Weights of a small GPT-style language model, trained from scratch on English Wikipedia: 9 layers, width 384.
Each number is 500 + 25 x the weight over its row's rms, rounded and kept within 0 to 999. Layers, rows and columns count from 0. Numbers have three digits each. The size before them is the row's rms in percent of the matrix's.

# down: layer 3 MLP down (transposed), 1920x384, rms 0.181, rows 419-547, columns 96-143
# up: layer 3 MLP up, 1920x384, rms 0.178, rows 420-547, columns 96-143
down419 099:486488502476524521496514550463487486499481480481535517518485507567482519480504492491493494480511501522529515511518479530530494522481476469519485
up420 096:496562517482527444523490480508534454516503523484471510468488500498496521481512502479527526493477507474465501457510466463498453517506443474468483
down420 094:508462494514482484470526484486482502500462504492466450500489507518500510527419473490494494486502495469535458501469543511516522545515496495506474
up421 091:487509530519464519517522491458520463531518429495542515516521509520449510520546470499517498499516478471497537511498531479488568483544497491498524
down421 082:544480480522472467465489461478529495511520548460530489471522515508560482515508533450499504461497473485514527475490502544512463486488527519543499
up422 094:553475509511524506507516488514465497473461447475505538528503498557504485505452511497493499452497513492495473489482488505521544492484482469488509
down422 104:517516488491487482477473529522530486506499540480513506520492481549480458472445500490484487517466485504462525501476514492494522546486525513503491
up423 090:501513524504488506519510486486498487463467502536496494474476502512533495503559527488494535522483492491511425493453476517490496491471518496507478
down423 099:493491512488540500540583495521521507522474502469497517488497470475466525493476491478468550487493503539533542525482511497484484475493499526502455
up424 102:518488493495512541531524538501486500479493498485464541465524506532480543510522460510507473499491457515513457533488509491502492490500525529502484
down424 101:479545491494510469478535519542505510470491507498488523503490525512497453510519502505497519527490468524472496504510455512502437508495511488474464
up425 098:517491502447462519491509491504523486521508488513507519501461507504517503534505475477497515520525503467497488536510506502526557490480465494484524
down425 103:459513485541521513477438500535469486457563497474501517483493503513484524493507479444470499496473482421561499468520485531480511527523477488511489
up426 094:511529525482488498469515510488508491508524533494483492492497481521497459504523515452500514485454506494495451459508498439532499478528529476499509
down426 104:502536491479468475527515499479567501473508525496532529488471503524440451490479548469517515525476502501554500493497498512539517485545515454515513
up427 093:510548530486528503478533484537477483506496514497468481479479518521515504528453507489486502466498500528509497480513504493552515507514533513512478
down427 097:487479520466536498508524503503531480465502529557491545493539484523417522459498451503472508501521459448503474544483490498448523477495487493516538
up428 093:502584478479492506479545467512550480506520502491519511501503534492505508461462474497520484457517516498528488498533498454487548488478455496447556
down428 084:488452544513525477496484495490488494499521490486506539457547452463513479505477518450500461502480477512429503430463498521488456538511517529517503
up429 101:515500517502544526511534525538518482505491500462483513491474473482486460552495474479487470519461535536505563451505500447490509463520470521508504
down429 094:517471448511505535496526508548473471486510488498507524506522500501507457528526502483462469522494517506511484514481510443494566519434437460474522
up430 098:491519509495472483489460529481494502482491466526495473518471478499488511487515570481415490484469521511465477537506526448459508506501487503456522
down430 107:465481499530472493466493480545479476582501519505523508496486516478487483501482539516485516509574482538535502483502532499512476508514498473494494
up431 091:508515503483520484574478474470503444529509478466476523514488470534471514511512503504495507473513541521480515506549485470483477495518522501516513
down431 090:457519487531506500482490511513506497507481544490501496518512538476520521517500475529492500496493495490513494496491445555525505537478471510533486
up432 085:536542523507443559537518525511487514501518526463461508520480533542507534544516493505492454479503503492517474520463478509515536488470453442497490
down432 085:484503491489517472465478469489477550486480508503487486516518505473500506472499508441501506498545523504498492545488507509476498500527536576511499
up433 102:451516549527508562513464493477535514510476520513496457456486540472522509485490441492472479526508493475481504486493512498529501501454488444512456
down433 101:502535463499500488478557414508532484474508507486487501459501493531496478474512490517482537521538457468496511492499532514518505524513469539496486
up434 101:515492468489520471516514513505463471511503454464495532442476467542529520536471512502540444446472500493454488489546559510511498525488514465504538
down434 096:470526537538526498514469511481489496448495563475504515485516535546494501524498543480480516467491531494505526512496479424493470513453507489493486
up435 104:484478528507530517518547516516488442513521509472468469537464480494506511544501534487472488472491503506471465507509435491451510504480467490509500
down435 099:478511476482519539497486531487543524512524510523527540511481502490509471496515504495473499518488517514488463498516504475522502459487519494523571
up436 101:496531473487482513481489530463491511515490547499484475474503512490491536495488496515495500506522486457494529460467528521528524507514508520479495
down436 100:462498495474492483506524472519516525461507549499494527498537537494495514502510508504488481508508523525542574485544490526511481530463500531541537
up437 103:509479491471504488516518480542483501528506462480503480520481516507499558488504517461491515477533533500520542483493459489500559534530473507476472
down437 096:491500509495536524499505494532517537486522531522468517514513510463494517499492554496476550491481490537484521537501446503544464518483495493524440
up438 099:506498536487517497490500508517541514517524528499479489520482502534511473477535545502490528449524507504491458448540492529521494514486531511517500
down438 110:501513513506573499497554504521493565515513519467499488479503492495500466534497482495494503489486506522461547483492492471482531486534490495498406
up439 096:551542543516480481499513475497484484534494531484468508477501522502553496470517546494525514476508504526476504479495494496451550522494517511513435
down439 109:553548498510494560504461482539497538488467444496448508545455533497457528501504476514489480471465476520528513499538471522465487517547527481507489
up440 106:453467497505505494507481489505506563537497507475504473480526490515508477468453491527466477497517473538519522490487513476452487476484486537508520
down440 108:483511471483484499484534524494517450542463471508483496481538528489535525477505526511483513504467502500531568500492478509495482468508541515527487
up441 100:522457504550494487508511536509494499489502503477537499545562540471496554463498507460504530553519525498528545509483509477474529517496503511512451
down441 100:522531522541459454478518483462461515448498503534544527502488489476497526477473513503519493524448510485542491505527473543489547523466525474501400
up442 114:528459524513524496506508514501512492516525515485463506480478492506511548468480563499543514474466513489512502499490491471467483508518466522497546
down442 102:502503500535532501529514489525485531523522528501491497499547485476464537506488534502513523481495508479527497555476503464511476516457493520515486
up443 100:490490531457549474496498448497486528501513491495470536504481498509518481469501497507504541500483502495456447474489482476517488475507494532500497
down443 103:468494488479525477498487509514491526520497512536479488527541522494544496437427497469509547505512470515445527503491487494505499528519487511462490
up444 096:510435489494495494536488451514448487462513489515542496530478487489488497488494497486494487494531495469497497516505461458529513484475514494490560
down444 099:499495485542538493514510509464525491491502497469487490509559493515459496509487504488459485522497504493504468490509488499489501487461569476487491
up445 094:505499498498506539533507457504543499552539483475455490512515465530489466452492517486516529485456522461473472534510481490504527493528499462461484
down445 097:499516525525503546516513509515521525495521477510528486482481503538521579479505487554472480532506481515526445540537500516529503456498535513472491
up446 090:509489486566505495512513511521501483504510489516525504534525498509469504527516483522514483510540505518509478424515525500569510489521486488486525
down446 094:485508514467507495527502466457496520499515534468497499515481495485549513517481503486533478481465533485513514561501499528475497517520525487509485
up447 092:517491592515487494509494502458510488489509508516505501475521523505483483496466493504497501458481478504505502454504459537470512483497467463534471
down447 096:478520552505487495491498486491505533525436509520491511534543499479483500482521497491508468485481527505533508512448547483514522490489493485511482
up448 102:500455512571510508498525521507482465506511545480520520535505499489506534528524486509499479466493493534526511467511512518525524545493526521511528
down448 108:478570496506504488521517477498514478523508529447507502495486494490505497544489538455495565499469463483496480483462507531498501479500529502483515
up449 105:520544505497505537468493509485528468498522539471531499490493463552489529493488463484502529493528524446490498507488484563533477509511481436472511
down449 100:515498485502515455512559460510486479517513501512482479494537486476507502529497461492520476529478527495525481505496477481501465532480472468482528
up450 100:486521544499515513478488451532474525506475511488507494491508491487494482463498503558491499494482508464501489504504551521501474508477460440521513
down450 097:513497516444481496510499481512520503506491457505466495520501510497473491529464496533470491485513518487533506508541491519518489536508467479460463
up451 100:538480486490489494512494565503498506477446506546516490485472505563462487530467494510521509523454481492472480482461496507502494503512506506516507
down451 101:503516501472463498476535500486538508506494477516499485502497487537499460493469518541478515545510502496483490517484494515455499505476503476476556
up452 099:487501476544531532520457525496480548491499509515490501495499512506483489531487494496439435512462527517493501502475480507504505522502448491488520
down452 107:496534487499501485531482466492450499506503536567483550507492517480536493505516556532483419483502476474515497464488488502505479450514522504441485
up453 098:488538482456499487472499458518527495495497507531463534499485509491500482501493452488517528509454502492471462510524493492495464501477517504505487
down453 096:461494468464479532492491446465444502512482480516507518478493518470521482564474496517544507493524500517489462520509550492491501498531503485525489
up454 091:499504500483491538517507498538488456490507520482469521537502509524525489557527502510507473495488522486470499482541520540495495476505481484527470
down454 101:492485461445479526506489466504531486491478505473500495478513497484451526495488470525535478557473529436513521511525522540496508469538508476495494
up455 094:531506514498486470499505455509504513546505506464481472536509506575530580539507470529487492516511528480470504483471485548496497469481469479474540
down455 102:482500535495509495473549469506526528525502508481522509479513510488497470514488502474519492514499457544517525490494516507493432469519533477497458
up456 097:497501562473513481466513488581489511476478478510509457484443468506518486517503490455532485508529511476462463481518518538531480464526470484510487
down456 101:501502483491491443460528463487535477481503480524453517490490518500455518528509492485481505493504499523482517517489484536492458517532484529522528
up457 098:479489468516509498493510494508516535482492543541500499457465479466508510467513501493501505526514499506525490507509500508481515464509528489518500
down457 107:523436487509508487515496479519455508473483501476482477532499524477483456487509473501447465494496518494490499511487531454524495501499499496504497
up458 102:476525441469470518527473539548426478490498504487492462541500520478481502486499514488479497501505501497526504503496532535462525485481475516491520
down458 100:546471522565508504501514513490491485475558470447525510487527520517461476532495450514464467533501492508560530484482496517500499454492503527515456
up459 105:523529494499514496504497466488483503499484485506510516504524513573540484512521458518518506537472547494465519525529475469492465470544527490472525
down459 117:468522495494502507501510531489515483506488481473508515474494526484485522469481508497519512536456509463492427540512497509511532489499520481520494
up460 102:532485506537503480525525502502515455474531504488508490470486508527458547486501456490502514528482543461500486485497510499445481533476502476500484
down460 101:530530494457512505569461494530463495513516531490514514484498503499504529520511521508472521503444501485551479502452526460468489498505504464495503
up461 108:510491521524496494479519515526500543507514507478503519553502503523486516505503501488475503519472510485506520540526511488459461496525448435494504
down461 106:501522544430531514494518509486484481492517469503484513513506499501532525529486494517461480471543480533485526477531496506501508507479496495485492
up462 100:482522521508488481447510495453535497514465488458503498516471502473518453503521454509483548551496475506486493548517488455476499519489502527490536
down462 101:519486470496500451497525525522536469474495496492512495529495524514500485512487471461479521519538518523463454529508507504487498470547515491511491
up463 093:469460540516530540497517499484497463516509482479495495506529501512540487538526466514533489498501500457489537476473449525496490529494509501518450
down463 092:506492509522535489520443492490499510495464515538520508515534475457448529459511578520513503470509516509499458519496548481479468495488441465512485
up464 093:499520501488546521487509483507514509550492477479486463507468484520481533525484481502473507509502475463467494522522488476487500541496489525494477
down464 105:478560495489488441514529515458506461495472500516511494513466472460490498506488445502464479496472467502505521449561498510497513465469509540483484
up465 106:486460489506477536440494519522457517512448528499441493566479491503489510503504531500464526503509494456469477521495474524512529507516498513498551
down465 100:541508499511502484515485477526496491518504492448540564526578488544483465478519535501512502468520502487511466486506439495517533491464443522493480
up466 101:486510523501530515516540484487510489488483531489491491471498550503522515513518515481495460524506535499507503485490511497502504521512479517520489
down466 100:520486479465501487533461528504520483518518525491514492509483516468476518520456513474506529438529454545504558463483501532505492478508489589499481
up467 103:517482510481532490488503465502474428493501502487513532501515440534531479490475505438502556458469510510499503492477479487487548512506506491509485
down467 101:445503526476499495490509457488525500492502505491474501494524495554543537534489504502459553496503465505493485491513502497487464537496460521508477
up468 102:520477446508494425478519530488485490527536540494490538536552525527486480454500508476476511510523498492527496477497545481498476511470476506554433
down468 104:490487462527518539468543463530470464489530503518504502507521477523514509479505485466502519532511470480522520468498499489491503452504465511523510
up469 099:454500497488545445522495514531434503459475494491459571487472524521497523511469500505496466508550431502522483559492492543469459471516522509544502
down469 101:483457530467518495479496479496485478448491481469507508460499518478484475502474495489464506518483459530526518520528496496475430479524499502485513
up470 089:499519459514504504472494493488500516516522480515488488496453514547505509500478476501503494475510516483473532508521439482503460512457446515510528
down470 084:518480495481515517465501521524504474476499516517526470537529521484492490498480523513500483500477457460529505483524481502474487499530431474489502
up471 101:552510473547489520450488550509467496470509504465492480515527514515466515518475566501483534523509434459492444515517495515505450522553465487514506
down471 103:439522488519528529543519497506556497472499475494479504519531502510530492524490515502459521496525506482472517492521500527471505460462510449491514
up472 108:507488499553471505490533527461516526496451510521484537475535501502505496476476467488491551533483477465484497492496480457482482508507461500520551
down472 102:473506447521514508503499484491516507474472532476519542492518540507553485526498504548469528543478459465494472545501472507481503510479499516466478
up473 098:523467528530534479491515495519515498518474509487508485509506469476485508432550517499474500511489496521526533519493516491473525495531492449500489
down473 100:504518480513523510507495494443544526504559520493487499464541509506554502497519509458508507536544493512544510483453514496489496507519517486482498
up474 108:536509533495506498551521514477453515454483533492511529499495487474512492460545541464487482522529493495538517502531514453474501499476498500499475
down474 107:522533469451524480487532508516522544497500454511509479538515508532520464503456472501436501527535478528512517480511506448441516510523525478523476
up475 102:479530515529465508458487527488474488525511540509545498519466488503491510533506520470530527476507506563529497510480509486459498496514483437502517
down475 104:504480538450517489456467474518500511485508486514514501536513514533433466540525490526494562491488528555492476526511472516546516475499520456516487
up476 106:488499481545511496471515497533463471469494517506531498480491504491496468513504507553521498528493510488533501529540513470543541545523499552467491
down476 098:492465473517464478457485516503496491498473510526474504479520512497513520501483492525473421488457490521512542496505475476520506496516474515538511
up477 097:519470544488506474500457517471497530478500536499536517535506496485542509511517506511520506527485542517515537482529493479505534516504461489485517
down477 110:499495550536515535494476471513490496497459477518506476488475497480499537489517509535500470501495497513467558498491492477495499497491480519532466
up478 090:503472516510491484470483500519511475453532527529507511486503514479512543522485508475516515504519504512548496493488451542495575472545495489523490
down478 090:530491527513520495532511484436512464475515472513520491506532479505527457480521512563516504489465487482510484521489533489548507536483553465484542
up479 116:491483534478471491497485519514473513459478538481501476490487498470506521548445487516485521527503520517484520502492499485518472484493491520483501
down479 115:514483469474515473448488516529506573489509503496471536501523498555545483528460497516520492486464459512512554482509545472548478469497516490472538
up480 093:457467512505479512494522478499544520490488505529525522461503499521551492498509492526506479496472502514502490547513552467515478483445461505439484
down480 095:481499540466529508490537484530531489512506450484504527525510508519521518509520501494524482518565515513547475511514461496467504503499492480502482
up481 099:480479472499488543493487468498496473545509495495544531468475504477537535490493490505526496430502518458482495516500465519534481517460455477486508
down481 100:537497521532473449550493486481484539508492496518497521523477540487450501510502552514504498543470520487518553491511509521545525515479462501536503
up482 108:479483502500458529448488548491480494503470528494565508494473452491493502485504527514514515511494471516510493535480486493516466536499454507490530
down482 108:460513514510511492485513485490446483506534431489471531501530485492459481486511465509500487508537522501490529493523497493519513525480515488516470
up483 105:474466533502489547498518500488535473507522482494550507545481484460487507529519551496495491489484528542512503521538482483554507509502495504457509
down483 100:472473437477457489506511517485500477490499545519529488497499500510479535508499427540511494520479493500492466495487550550514530503502532491498522
up484 095:502547463507526480499488502486485494486481493470487503494534478493492468493554524487513475526467524488544525456496483499516476549445514474542552
down484 108:504529477495454504468502485514460505510529496510522525493501478516531489512504491463529462515513517484543462491480538521497473527498556520517497
up485 103:465474507500518536504517502476480517472476478489507501469479492496494506460477495521509535495450501488524475472539471517556496471495494490546506
down485 101:493490457491484509489465482514486558478466453510536468487473493473488513562511542506480508508535487489450467493519491556512527472512479498496568
up486 104:520511472521482494478501527496458498534512490484511485489507497545488548461507449457477535458485501504460475523521515507489494466465504506480480
down486 109:503534517505495541461462519551481536529488515488518495498530504464480549506493512485483465470497519511485489536520508492465516489433499484530469
up487 097:464486483517524517505480549498470525491489532457481482528422486440533529510501494527482494564486511513513503470463527477518467502510485496487511
down487 103:506460511521523491504521500518459546482511529481513497484474502488513512517474487513499537517519523501525536441484517487501503472505511543501487
up488 087:489510514476512486504529535526493515498535494511550494485519478509529477511470437515500523551502495500542509477527527523511500487489496473502509
down488 084:494506502512513491504484516469495514528520476548493514470471468480490516511482522437508485476499514510481488531490486517511491480471511500544489
up489 106:535513499533482486551512530444500527526492513516528514479481492496495527464530467502483456463478512454485489487486510508455522489488523530539500
down489 095:489544509502510480491509538514499545532535532529450518506512454558482508498496524474487540524524534468495497523500484471515495540524456457517505
up490 095:478565535490496516481476514463502523490497508495494513484461465537513511485494500496483581478469521485463525506509500488500483518532527491544507
down490 095:496508490504512540515504480478517487508487461486503524458515540513493464550530473501509501567531502474503508484477525472547500506527502473484517
up491 100:504495530429483561490508520510485482496553509446456502519486532493561461523504507490508526479502492552490525526513472493500529517488508498511472
down491 102:501466480496470540550459478500488477522521479486484471489488522499538489519486493492532549505538482518478465507446517479488554510471507483471500
up492 103:498505512488489509510502501513488535578480460530493469522490494511494469491491506521525437485546482513472527533473547483486485469507530489525504
down492 087:543506449476540483544496485477502510481512499495525528481513503520477515477509450499508505555455502471484487451507434544507504492496467491483543
up493 113:480477505514499480532533510455566479508457479506498531496479485514503485506521492518493496482507504469520498526500509507524529519513498471530485
down493 099:507476471508507504461447511453501505505508489548468492471498512506487495511496471506458498483488490494496476517486434519472475533500486533567492
up494 109:536486505524494505502517509523518525460506531490496447503527461508455478473525520482535534493513491498475456433464474483504495494523504511521460
down494 100:481505482515526548507525432496509542517545490537503447497486523502530510466550488505497510461517507531494508499514456485499485518455509522486494
up495 104:511540485493532508510462514479504467499481495520450451502495492526520485450514496483520508470505512508519480504512520521477451495485558530474445
down495 100:482519474476505521516485471500487534508476491481475494494543533517497522522481519496505522519496451525470480536489477471510494508513516505490497
up496 100:545490491469518500502482481444506513449503510469521533510476482524534507522500482479478551521491469516517523478508499514494535524510539497489514
down496 107:515518504491498490480533459435528524483481496490458513480506503480477499504512500484489485525488482549582537530490464496513476524526486491476454
up497 100:493518531527521504533480492518570516464497507492508508529472495483536492515535474512518497497522471476507454467482521471531538481483540443466519
down497 105:531492522496472519476515517470478482476493472517498486510481476493533459521480495517532505510509492486501490503539519502520491510545527505487490
up498 098:512485492473499503508479487516479496497529519506466487505493466522498501493540504480491489479557491518524488512485480472514529465526423487525488
down498 105:483499516520512457498481552526513532513519478500541512511491473489497520514514523527443489529504530530497470505530482506523500532488490509496504
up499 094:521443440521518491455475511520459493516481489536497462500528493517521471472508503512523473486505475516504540452500510471478557481513503494507488
down499 096:530498476490476501522485534485529460519498534513545488527484522482487525498499523486474533502502473495512446542533465503523510488520507500460494
up500 107:496523467500498505512477502487500511517496486518491497531514522493509516525559516485565459503530515498500514528497534494514494532529509519510499
down500 093:462517459514484479507518491526455517502500538543469505520548529478497538505478486557463476516493491497508498544487483484536479527495484519457495
up501 097:524474491582509523509526460503498494480502504477493487483460527514515531474507524513501465542443491446513507478522513528485567510496514491520507
down501 104:469484480547506532530461481447473482493540530477474458492500516493500537548560527493498498494517509519497508470519515458521506549500505517478498
up502 107:481511505489527487506475504502532460521481512498498475510485504464507544486493454492462446477523548478518520474504509488472536521486490506475512
down502 103:496496486483559492484479488531496475525521495475478485498514490452506501486536459534506472499519499485471468523513457494518511464473505522532500
up503 097:487449499569497538480486458497485507539501571504464498518515537528498526453518497543527489463539506499504537465480514509514489522460548528485532
down503 101:509518474506504496484490528501454529490515490499538458505527527523486497468554510540488474511492469542504498489485506494539509517489497451524470
up504 104:558475484490553473497495510476491502489462487524477495474506518528478468530475503484508502527458469455481491501500503457489512499518483532513554
down504 106:485498468522486481513492507541518501528496519523500519516496492482509529486468497537488508492500511503500518494479540497535494501524469495484490
up505 115:480509535506531505498513465480517494472479492497522512511503500512474489488514481510479511448510526469533454518537506451474475522508465506502553
down505 119:456519486503525492533525441483566511483518491540549488531507479475457539453496495528501465469503505503519470535524486480487521510500495512497467
up506 094:451501509489520528561521506484465482429509446484502515553499478464549533491446551533455520458522527483504513490519486496516508506523509503479515
down506 093:533502501515512497461468507525537504528499473500510512489499494538536473521521491512519519507473473506490477507540459512557463463519489500560510
up507 112:459468508515501508497499529495498494479495512486514525508479503436500529459517483480480477517513492494507506520474491509510525551515508469487547
down507 121:479460458536513510526478542486486514511494497492478483477476523463472491489490536473492529504531499477549505519490466468526550519495494471509509
up508 101:530496516534504515494509519509505515510488482498511519484468513502509493463519513473507465445480468475524509490492474490506532519527512448503485
down508 106:509500486498502507514523493472479498497479500505480491482492495480550485483506471500472470517481555510479424526513511502505527486478466478526479
up509 090:492541490505476517501503478504465491480461517515456495496500476543487504494476506521487524513514466533516510472536530528525544488463495450424543
down509 089:474471528517513494508451455499509509533512548514512526501515477486472454519492527483486475452513534495493525503449521527448523503472485566487508
up510 097:529495499509483482511480494500479472509515533500473475515502462481515499508519501478514491504520511498539463521504487491498460511498498487522515
down510 090:440533502457501493447520466485488503470475506551500490537496525504510493512501475530501547484469476499460514464505526454499488501512523482488509
up511 100:482522477448469493499537525510490500482510478514468516500498543481507496514510485499526485484510504517470514474482512466483503451521520465453532
down511 104:508514513507507497478553537509556466481492486475501484478503481551469494465528502524435493456499525523500483518473544519502483520521464498481515
up512 100:467460465509521467485523495489478490494466489466478493493498500537478470442501561482457485491494422492525508487472476497478550467512511543510469
down512 100:502494516534476499483453475459454474522509503471490538500522495481499510517487475460527511479481507510503501500544487497496489549555469509486529
up513 108:504471476548490524508539485534485488465503518499550536468453480533503525512522486512513504504490513533469510541479494539483504503480503495523499
down513 110:516510472513508489494484456475448493510462447530503513474509484499487526517529476464565540506502494485468486489461459496504526467483482495516495
up514 094:481512449450494513445514469498483479479495495496523516515525453478534514483522485524457498489481496533497512530505530494485503474503497478523488
down514 098:535457501458524479457532524511517505510488479549474548547515542513506538496535455531526505473521489499490515482513490474518466536479478503535486
up515 096:512481503519507486492487477539492497490504471506512490511510481473473485447545434477512504498502499459499501496498454457497498514503469502600503
down515 095:472496510523536479511481490529513515460499540479528498497547469498457510503504493484500549482496516505496476514529503504464516542482490471499511
up516 100:521532527497480428510499534539498467480504486499487530465519524453534495502494506500501490522542513471499519512550496458500537439491447517471472
down516 106:499501525513473521502507534520501537492520481481529506476512541482464468471487499475544498473507521465482507496495525452509506450548523496493440
up517 098:496448509510462521505541482514496497492519499530494467558511510526491459501515433491478527476528512474536514531501507497543555465521491504528520
down517 102:477468476505504543474498479422475491487475475477480471506526491508538477559505493504504478495505540515491477508463497493514452513496511561492524
up518 098:489478474530489537496517488462509486497500505509533530517479502503479474510485487516495510464512485474512507497478491511519530517507540463482538
down518 090:501464519535491554531506461496539529471578476505461484471528519491485504529494530496511508492469514501539473540449477534510518535526482491515513
up519 100:512417465541509546482493467486518473482484547498472503485495478545513509475552540551519515481493446528511506495517487483471500518513492505534470
down519 095:494505489504486522484530530473581509467516473530539492547493485512516480505503509484527514483535502483514475476495478496499514490480472524473550
up520 104:487511474509520496505559497532519480489518513522515496542484472511505530485547491479482503464477479499576507483531527524502488485508504452508574
down520 100:460500490531486493543472467524466506533533501500506533515485540484466533466452521507492535479478518542476468504503510528484510509511569532487454
up521 094:509527514502526511525514534480490476459488504501543520494474439477520492513492510503517519551461525474480504472504490497480489487506516486495511
down521 092:524497507525491483517534490508511492512496522504495524477551510493487522478496547520492499465466483513517501489458508491515505490479462421511508
up522 089:522474506512475485490513469451524445494516502518481513505525477458539495505494479492510492529540478465514521512505484509512475497477513489498517
down522 089:475514470502536470534502526483498489500509477484549482521522521507489552494478487455530506493492497487495449533443500498509477495454482486531505
up523 101:482487496507498507512498492511519471511435494480518477516517534564487511513451518480479483495533537477493513529501500459509463506485474477506456
down523 103:536494513496481516515508469540506505499534486545520497456472514522507512464457473496457510461469503501484519538507540498526495541492458503527493
up524 098:504494491483514484473516491566490473487466503491497536522474498513533526471486451512482511481485535520467483521522502505494492495570500499489470
down524 104:487535507501515483466473488487475517466504537488528539530566533496489487456502474519496485489471514505495514551500463484550503490527497495507522
up525 092:503477495490492500538502483512502537514472503484515519468485505534534470460492503552466501520487515496501505494486493525521505496531568474526525
down525 093:498520456476511533517507526525526424492467532513532474531517518511492548523527521512498489487489481517549460496487484503519502524474466503509484
up526 103:489519494473520548503489519514498492501520451459489501496474481482498515508496536508523484526466509434484520530531495488504479513511522464468515
down526 099:458530529473420513477457494535531451491496538516525540491519535503497565512489514500520490504467489481498533507457511539540489535497479453478492
up527 090:475542466500473515538515480508516483541511536518458482525518511504508530476473493491518477512500505488517568541506511500455490478516493479525474
down527 082:491483530532458494507485506487492510470515509512484526438502465484492473526461516522471503475539472538472436490494468530505458539481470469470507
up528 107:504499498532528535510489462516491515507492469475484511493515489534468505520480527515482472519489460495477482469533467458492471525508502495479484
down528 106:479538539501501505512446470525525461472527499493518532535465474504491525473481474522522515523524524454489510485527467478511515513477539537494513
up529 107:531478446505562551465452510510526496515470514536509517528497552508494449492519488471508455491507534488460523486520509520525537479451517482498503
down529 110:501472486491531518509498507517477492501521536520496499532474513514471471495520491494507557506456514516544550490517502530533454484550486493451535
up530 097:513525535493492511481517504456499493513509501538491529500468492470520494528470506478501506491519487522532455472510497491485472498481504481479454
down530 099:567563500458452497548490468513496479499442524508522505510481482491470517522502507480515484512544464480493477487505487515496450521532457534485447
up531 101:517503498473511482512478469582483524504483492456471440475498498508515451501532458507531493540473522512488511530512481471497481521449497516463512
down531 099:512524468529467496509496465491506496471483501512478470480482511476473430526515470468552528518515528501489479529532494500524486537506494542519493
up532 095:504503490465524514466514503499498547540507514521486468529507518510447515490500512487496425514511502473529442486534525499487434499473582414502522
down532 097:442455505452531534487494527522481508497500460520462554471502505540478475459532520436480491500502511507507482502500466501537485514482484488482492
up533 108:518488533518516504526496448522528519537486532496512516472491512483484487467526531502496473450504503505541468505476523499485528509499513528516525
down533 115:485461509492475523560537488498483503482483479459514494467501535461502543494476455489520454482487508494505554559487509473502472516504493498475472
up534 100:526489457467523495507467501459480515511492468476488505473510468531504464499497520525506470474484494510483489557495508535508493557449535501510471
down534 113:557476464443514482528492476493478483496512478489496552562511491509543494485536507546474490490472507570472446512482492498503512510496515466504488
up535 104:517462538471493444485475516483511518523516453472522491485490500478532491456511544481519508551518451528485482521498513455482460489488523483495492
down535 106:496485483495527506494535504521475471479537475502509452488488515529526554476496466518495483514445490485508480537500507508551501504459498515504545
up536 094:477494500534497481529494500528500487478517475516510523482497524508513502481496513509494479486492515489528476520535525478508502540517522508483528
down536 100:515495515512479510476483484477482522520541490488495479508470510493487456453511532509467481454499481509513535466543489502454472470469474503486475
up537 093:479475467518499526484526457483474494561527499495464490479504476513474474484494543485482501476498483491543538501508512510528490503489518525511524
down537 099:487484514489452520456502468501534518529528494520500514511538504483542522511533497473530545488499470473475517516510487489464545501491533464503547
up538 102:508511478502492541509476490447515499529483493511503504477515509510485481495483465515520430469478559461487450485487503462474521487484519517515547
down538 098:512460567476496497481486519512478518542512507478471508489467504495480454485529475523481483496493565482454480533503501532483506466463502501497508
up539 091:509483450526501527472496488460508485490511478445488492488505513506520497540493514524456450502487496518478476491479523495482563433464450493482499
down539 100:535517473470500480511509519450507511475458509512513504514526499491510507535435491506485507488480418518450501500447496507498498463502467515523487
up540 093:510506491551489501526507495474464496536509428518475478467495467529512458443508508487511520512545516456493497491495470493508524439499500540467501
down540 094:477498472547525488494488471490498466473531506535527470489525462521499511504532500505495525535513534514533476519491472502505528470496523478512487
up541 096:535506500503525502510478505523515503490510516472503440487489546491513459468531465490534493472518526501519489476496493456508471512503536516515504
down541 096:520503512484496479499485511506497533441512491516465492511502520505493461495490479489496541488492453482571454511494495505496452487476488492484525
up542 084:486505510468502540474496510502502473490491528492534501502474515535503485516553509490497498500520536505500494480533518463511493520477530504470525
down542 093:516496493529540520506476466490532524507483520500527510505504498490446505503502506512527542533478531517490546478500523519490478508515515560502506
up543 099:481489478505483546488480511491506498527512530458482500491505467528478431507467492495531485468530517501466511551490489548479515525535475485518510
down543 107:520495500500500558506533472470537506506529522460504504487453480513516480461512510491509478483527487476496506505513496511472556529503510497496505
up544 098:480476495502498490536527510517445489532499502475476479535533507509498465509509487489466522533505471469512473524527469467487501489488475484486478
down544 094:537495465525514499481537504531484581528540541497511507488504545468472512515506466515483502497498561476485510487475480490502482503556466508530489
up545 100:466552533513451533481478483527486480525508515518512568495545491506486516472483549547473432529491501489515487496493486472508518530517503481503540
down545 100:517468502527447516481499493506527515480512511452487489511492465526476523473515499467504528526494468480476487537509524512469519471491477525508573
up546 088:488498444499531473498532476520511514549456511476494536546514508465494499489494516507502486469448509485471515529465535499497471473463476479462465
down546 098:532503452460489495531529468472495532549512502529466491496537464554452506512489475493490519479461501444499516467489451475487513533485488525501510
up547 092:467506515457488494423509512479492533517459488475497520470467462502513485548478514510474537458510446516503477482536469501524509493560510502511507
down547 096:516513485487522458546505486500471478486463503462487498466554518508460512524487464512505506462525501517510457519482515486467507548474511472466497